python train.py --n_head=4 --n_kv_head=4 --norm_place="pre" --tie_embeddings=true --init_std_up=0.0266 --optimizer="muon" --lr_head=0.0107 --decay_fraction=0.46 --decay_shape="linear" --train_tokens=147400000 --dataset="wikipedia_en"
Each number is 500 + 25 x the weight over its row's rms, rounded and kept within 0 to 999. Layers, rows and columns count from 0. Numbers have three digits each. The size before them is the row's rms in percent of the matrix's.

# v: layer 8 attention value, 128x128, rms 0.466, rows 80-95, columns 0-63
# o: layer 8 attention output (transposed), 128x128, rms 0.376, rows 80-95, columns 0-63
# q: layer 8 attention query, 128x128, rms 0.371, rows 96-126, columns 0-63
# k: layer 8 attention key, 128x128, rms 0.374, rows 96-125, columns 0-63
v80 089:507513495533449530509522486479508496487464533485524534529510536461504506484487506500494486513524533516496542540454535484520481518557524495521542508498455495509496444451506533531510488544436521
o80 094:472505516467541505521507493524497514478520485456505491477559543481527488470493498462530512478484529481430478505556495488530483516455518514517531519523501507492482527470483532493488518500539558
v81 094:471507449470521495484509527435469483524493488465492510482472543535470508520508501504482518515492552508503533507537481485481516528484502481484528502520463508522464498488509473525481533540470549
o81 098:512505481519532518486506553519492535538508533448494493547514503484526487470507447481488492530485522438536549517530519517499498519463543517543527522490515485468490478453474492511494507497506479
v82 096:523455535483475526464476480523495466484517481475507470471522514502471477489534531485477527489459506501486505508458494499471505488526534495471504480497536500498528507497472517513503497449493506
o82 099:512492489498454467479473484503519518544499480510472470473502480471525461473516485485501554542525438513469493524506505487450503507470520495513431495499475532484511475507546510510497491508495527
v83 092:499484490543510537500480480497507555497510475518519514473523474514512484477527523497492527492459455475512468465448500501479530508478505487489510534521489520539487493510482498511442483542466507
o83 093:491515465516486514508501467507510501474489497473506539531472507492544495504451519545495566495480443493490484503466503487454502504498468519510506531533479514508484475478507488515484501491488495
v84 096:503521527493503525456479537510475499508505499499457482505530517515467511450483504479506450518521456484524494502475488556502470491495479475542486476539466519536486504499488501468529504523513499
o84 096:515551478508533492511476496535478477493484492521508514505462524465510492491469514494491493478481508526494500520502521524488487470500504521451522474522496463498542424536505485522512477475514526
v85 095:515458515437478552528504481560486495528519488476468481487495493516501501514521476501511491506471488493512519534494503437486488540507523457464492512515506487503488548496527486507535487456526494
o85 095:524481507515491487475488531481532496506494514512459535524476483523513493485531545498502530506548509502519440506494499530443521504528537487521469480451514472475513522536510511489499482491520473
v86 096:498495457483417468494479516504520540548459496516475487487467521486491463495526495525481536449477482463478562520490503493521488526520557546495482486496514481518468497501470476505498465510500516
o86 100:473464488521537533510492503507503534501509492516527492529530484533530471493494484474522514494515546501500500518515506456459461484496522504506568505513484524476536542492469500506538474506479506
v87 095:545496517502469517572504480481461474516516481453466509495529481545505534521502518506476484514498516488490527556488534479547488449493530510490487469509468497513494512463526510514495476467498492
o87 094:509474534493546468471532489497515534466469507540474484498534524471493511476528502442507517539521564509483484477521515493532492503523454520510448493500458486510523511498460465474540503524499500
v88 110:509503538498533472459487482524469502496510500520476500504505441499529512526495525516484517523500465468461490484466509481502579507522532485510509486493503492532493466529522483476505514528483478
o88 116:488519475498520506470528473462533496471463499505476503505471500466494520522507526490481503517469432502506464506471514492498546502503494495480475531513522478511497509551536521530470501528520454
v89 088:525481519485507512526521541511514514490533501515509470506483497494552499521484497507490456453549519500478512489525480454491459491516493515486508479497480525491524506511479532505489506455485491
o89 094:459456509483554498500528507494496503491512504517510526501506519504482480511460518485521491532506530498491532514521501425498488521524492518488472480501484527490526512507473532478489515464541514
v90 095:517525489516521433472516526440502504539469487483519493492517517523500508520509533502510491485493476549502479464518510500498501504453525524495513547486458475510502483553516497502487514520505438
o90 107:550485487511531493460490475515490504466485513477513543502521458536492503512507469524497452468449514482531461500499507542565522459498507460539482497513525496512486518480471461500495548480527498
v91 102:504506534465526494515486466541511538450483515489507519484492511474451516505528529470510481475484472466469510507500469523498491481520474530496533535515517470507485505512548497435495492493496478
o91 110:473501494501508527475504525511501479489489544517500515492482477476537502505498553473482527492515518554524478521485487500481512501518496486530497442470484542484552503568475512496505465501523504
v92 093:490498467496477538526537501515518494481497482502523487480522464463457472464509524494491496500522505507523518542563424516487471490538518487545509515531503524522508483462522529490528498488532542
o92 100:474492501509487505431512490472472497500512533491483510505485495549518507487477506461501485475495530506471499514490499487485467522513510541480529495489482486491483545448495536489556526505517539
v93 094:497485488544479532459437450509519495455489525492525507495473527521488466486494532522492502510504507545487487519494476499467506525483504461503492466468519480523497507495545482483490486529493471
o93 105:484492523477549484479516510502501514522498517536494502476454492470536531511467492514499538500480485518463452488454540495441480468529506476512561516502501497520510441503509501478536530526491485
v94 091:523522460504510500468480480490530529486526499493513494519477510497508461484527498520527482501487494476545503527544502534428450474455481519520508509519528497467473482514532545490451527481551514
o94 100:515499493489480507487473517508474469563490475507508517483508525460531495492511501494480504481484500548542510544489468498474482546515506475502504493489535470494483486509538525483488502511457531
v95 092:461516533458508530498496467501547514457487508511478500453497506533490508506496466495535490492477491494516463510527488445494519505513505522537490536471460474473482538512474462470495498512490508
o95 098:481514443515495487447484498517532500526495538524490488513481463475470538528496491514518543486500512475526502526481494487467499560496483484444520504500509537480527548481475528531547535505465484
q96 090:469468526496561483530467512485474478465486487550522487467475498476496520549526454530532482536521509471477557487486526465492520501521470511480511539506476495507481513483494453497507489452521493
k96 098:488469518467510474488506516513510509490479525479491493501483504486499509489528510456460537525545466455488486473518510534494514532498458472520542510508525491466520462495473482507468503543519510
q97 106:492502492514495498523471528450481475493536502516514478488484526519462470480488506523552446515516491483503554518517511509476478473497515545505475451544495529486517527489518503463530477498530514
k97 109:515521499520534517530478521487482490463517530492493531435530491474488510461487484492497457526538480481451473497498524501541527553509472515457497522533466487503526472491519542409494450521537507
q98 089:526484470461484510515516519525494498510507437482499532440492480552528507479487547491497499470480501516505519469508522503496467493524488465524473478459560505498538533541517506491543489501513495
k98 093:541493483478495535491558499521512519485527439477478509453489505489508513483492507451498505473506501540453541552513485508491481482491511497515483506520487468518506498494509492504453450498455518
q99 092:516458484449531503515437521480514511512514511510495525506481500519533494522449510511465525492467478518562483512521527516516532470511475502467454534497464535494482513505491488498481463477546502
k99 089:505511511490545501549469495486505482534437466507512502504509495503522465509501538489527581503524485492518473500491528519513554486527508473448485496506502500486516468467450501513503505477495514
q100 090:493462514531496525534514561486455482460472473499564456538523520484501490508476515527502527469521458496520522498493497485490522510538482516496449511461505538466502489497476525482504501504537494
k100 101:483490474506472524495540541479468544518436472509531476499506525512505494488484534481474507469490479453490541502515467510473479498462497514487535530502532506481479508477463547469525439558512523
q101 105:569485498533502512522517525546476461542511527512511483515479521449510468493461528470510528547501446479554528460493472476471472524488530478493527564503512499504519489499475482477472510484468525
k101 108:533479492484482503479481500509517495529491543470497508504523450497536499494468522533480531520478482511506514482507494495524508501484556459484514549523485542512514504486475475537515493502484516
q102 094:492493507519524463506489472513496502516455516505496549527502512489479520551460515484506476520450484490471503474466500502468504471497534475493508500481509508473461489511505430472473465513504527
k102 098:488469521495546491498505506524548482492513469564508449475476453492483524528481504515513493501481524527491526504494472529472507484506512455495497476518514555489494493523455480497518501512518524
q103 092:490496484486478544534496560471452493491517477489490501551505515522514524503507517526488491477479507506451470469489531479522520489453487516498499465492499475474511538510498496490501528521511509
k103 097:444484464467485548552522493467481505470476465529498505546470526557530524520478508506522487476496498504506504497480497481516499437502508537483531490486526496447514505516493524505480462489473519
q104 110:485475525470462497523507469517486536470483491511466521502490511489524567462503510483439511518522495526529499509497470468517520505394490524490496503494526484487498515524480490508551464485518520
k104 111:512436497497495506514533473527479503439500486490528496565470520485496553501499485480497488508552545516553472506482459471533479510470453521468512500492461504484510520491466469505479495463495519
q105 096:501514523498469482466502514543533505531468489503513479532506528490439518475553511495504424507468528472477509515521473473533537519517469536517459486478506534510499492475461500507531525517476494
k105 097:464532481543479487464508491555469483470490493483480523474527505476483512492513479508518466518499549475475466492463480506533483495506507517517521488486515503483490505483455448515541495513468473
q106 094:469516514469484469458541472457513459506490478482501485480500485517497529490515511497475489520463487457523522521460519480459476474530526538467554484520548493525518505521495511473535504484495493
k106 101:516525532501493527483484489444545542544501494483505504484497513475480478513528454485525523536486501518499476541511518463457497487511493501478509446490463496534547514493535502484478543516495523
q107 094:511510504511500463527464537497501491475526486466465488543541456507478490482512554509478481515494477490454518513493548456513526507449520533483501464512521511517541544516503496486461522477498486
k107 092:447485505496498461508518524486471451482494491486501516483486539497537521442518496481510478518500485531456506484477483484552505510514477528500466454520485532515471519501471530479492539492482506
q108 092:477517498476512489519521482478503517531474519510485557485514465450518466524455508505548496511505518558513526468532529520516523494528500500492481540515476489470442510505491523501505482510502533
k108 095:495545444491488505492442475487525486518525500439485464480511501496492536496493527529513559490493514476478495530492526497506521487548522516470467512485522489496493504508462477490494482516478539
q109 103:542494467495536492508473505504475479460532491452493540509510514532500500476454535508504491502494462531518493452479509492501513477505519490480490523517533481479452536481492496493529506493492522
k109 110:542468468519538508537455492524503460496508507486460497469491474489481489477458532524519500514522463484492457477516469488546539466508480512496483533514479504559453497500488513503515495518496516
q110 101:552507530511530486473471495458490524545504445495525493495505497495513476501502504511535464472503518514499525486506534495451505466515536486486472496444523536475461436447508519468483523516520488
k110 097:501535522480532493510500491479521537488489517486498480528429498507471443541482475472508518472504515475498471505524497528523495506504496513500500505525460462498446521513503526499481518470500528
q111 108:500499533456477497515513503513474518456476471480545513476468535500506506461503518491485514506495532469485465487534508477482506455499492494518547514523489493530516512521466488461477529504505533
k111 109:474492528514438507489529514468492449502516512495507494482540505542515492510513488451465541480517507513480466484479487460534505475474487511495542473537480515537525482482516506490494507528520506
q112 099:512545535463494532479520517504524526476505536466507464468491494461495494507484442462525529494507459449503508506490543506458457498493513532488452499490510499474486497490506513502524551522502487
k112 106:498476505507524520466535522484507482502474557496480473508531455480510483518488453450525542486553504499500523523487523516472466536480513505507475481465476516514487522493492522476491462519534499
q113 100:514508502534511475472524477537499444509550534500486494494496519493506522494502481542468511538501502451478482465532528475449489494480498498454491463483480466524540521484512529476475522528473493
k113 102:506522515502491510506501490538544477535506541520509500498488483507496494480501514521485454526520508513505500503518505505439501447443537482538498479486498505540538518463490504526490503511492516
q114 100:461539462489537492511481477511456523537519483578508468502468493478513498483468492485507484544495498503454481524504498484491492488499501512499491556451455509505523524519502482535480479540515443
k114 098:516491495525499436503469474543467550518528519516507479476471480558514483501516535516507516510493503470503530475557503514494507512543470516486483491468490463500520464476460494510457492508491457
q115 099:481468537483555484504483502483502494533519526483523529522482489513500525492485523474477468496516462538498470459494470515481490489497533462469519501558524525488519526519521507456508535437495515
k115 093:538495536514515454501490495494486493480493546532497497496475533465517529511471492518490502485501551462524484470491476530468504490522533517473455547527488512486486480495515482432498512458512555
q116 098:501501513470493501463480516532534523490557484551502538533513483500460503482502500512492450459453541532554519506528459508477473489526517533501483478469489486535498537492507485511505486536472534
k116 097:500523486505492499466473460510504490535522507498479490469498514478477536494513527477517458473458552500515479498529485488548488498526474507488503498492484482501534525456461530494478492494487483
q117 103:460498563502490449508526484507463436525515501516495501491501532505493509524512508491521516505502511454532467467504482483484512469509451490511473504522545473502526486497494482488521516502460501
k117 101:486508518528450495490540489512489494501500521486499510528533472513494536515494488503493498508515546481525522474500471479487508467439516461493503484506494523502501464512524506511477509523469514
q118 101:530465490510437494450479467496549508523487442465530523526481419475495485524516526513465474507510521483553507514501494501493462479478526457519528544504503483518510521529523482475507490533510491
k118 100:518508529433440506425502491472517513509511464518512508502505444490501495524518498499505493515483536529541507488544463486513508536530503518516503497496526498494520559490496471481529480510478492
q119 098:486532527496515525486514457500490481473491523491517499501506498498513487507494504493501463513557541506554546483476508511525464503470478494499512500520494505518529487471487454504492552483472500
k119 100:507484496448496516464510467530512489489529471482460513504573536522498483534487510505489481490479520531531492441466459497566470495525537525499518483503517513508502488480510479462460499476510508
q120 097:521491510502504477454544530464501459463504528509457489482507491512514505507563495496491495534468491475531520465558524492533495522495502478496487558543479471491482525533509482484467569475485524
k120 102:508472492500461494466515533444552478525498502469503479557574484515498511530493475444453453520472497497521490546510495519522503532521545498477466480509501489519470507502502515490471523545510513
q121 086:472467478525474442541522537517531530504496447534485469496503540487485495498531516508498498497523483511476529473461553556474479493524496500510534474519525499478500470523480562511477469484502492
k121 097:500521509536474480527532510493506493491505523483481509475514503506509483527507517479531489515534472479464520528488503463529529494523488517557557497513518495538537489494481467436486505479485491
q122 108:521497507499488538515517487517485468523491497504487505524480481507474496538522482493520495490466507507471492486536495457475497464464476548465524503488483508467536514540474478481503457565485486
k122 102:525482485518461514511499487549497507484469462469522496492518517508518511493514497503465494482509482492474479489494503472470541503478491526504543508471483541441548495502486482499540505551482458
q123 098:563493492489515493532539504519474493481509514449482521508522471526494503472493504476520481520481482495499489550526551530569508504474518542539469505484475521525475492476496575467478486472508497
k123 096:496535443526517516502472487528509455505479512489489471440552515532474500516456521483548476520496464532498465544490493541534548494519478538499410487518515502510509499491464562492494502527524473
q124 092:536497542472556491515504519508521463507510543509493488504514482488472462501461520504488510496470534458532547478507493517498486540507530467485511544494475519479477541499478491481503458540535491
k124 100:492554510531546538460476543519531460519492527490501515508479471499507465481469544504508485530506486458519530507540485506532493564508519458473503510473469478509492490456492477469470498497481474
q125 090:446524477502476507527456457491499497510508500532514481515473497504507442549482524584551496510503502488475492461457511502525456485501502505500506526482486548497447432522506472514504516507467542
k125 089:465507510499498495444491503506534463468499488493511506505534528487505474517517546531520523458505484511511502434509499470514506561461498491501555503511537458505475479548494499499488546518448525
q126 103:502516484496466489508483525490505524491479496490502500511548541515499479473556463513503509474474461527476498546515521501507502522499469490465577479538489533474487493500493474511472460526513525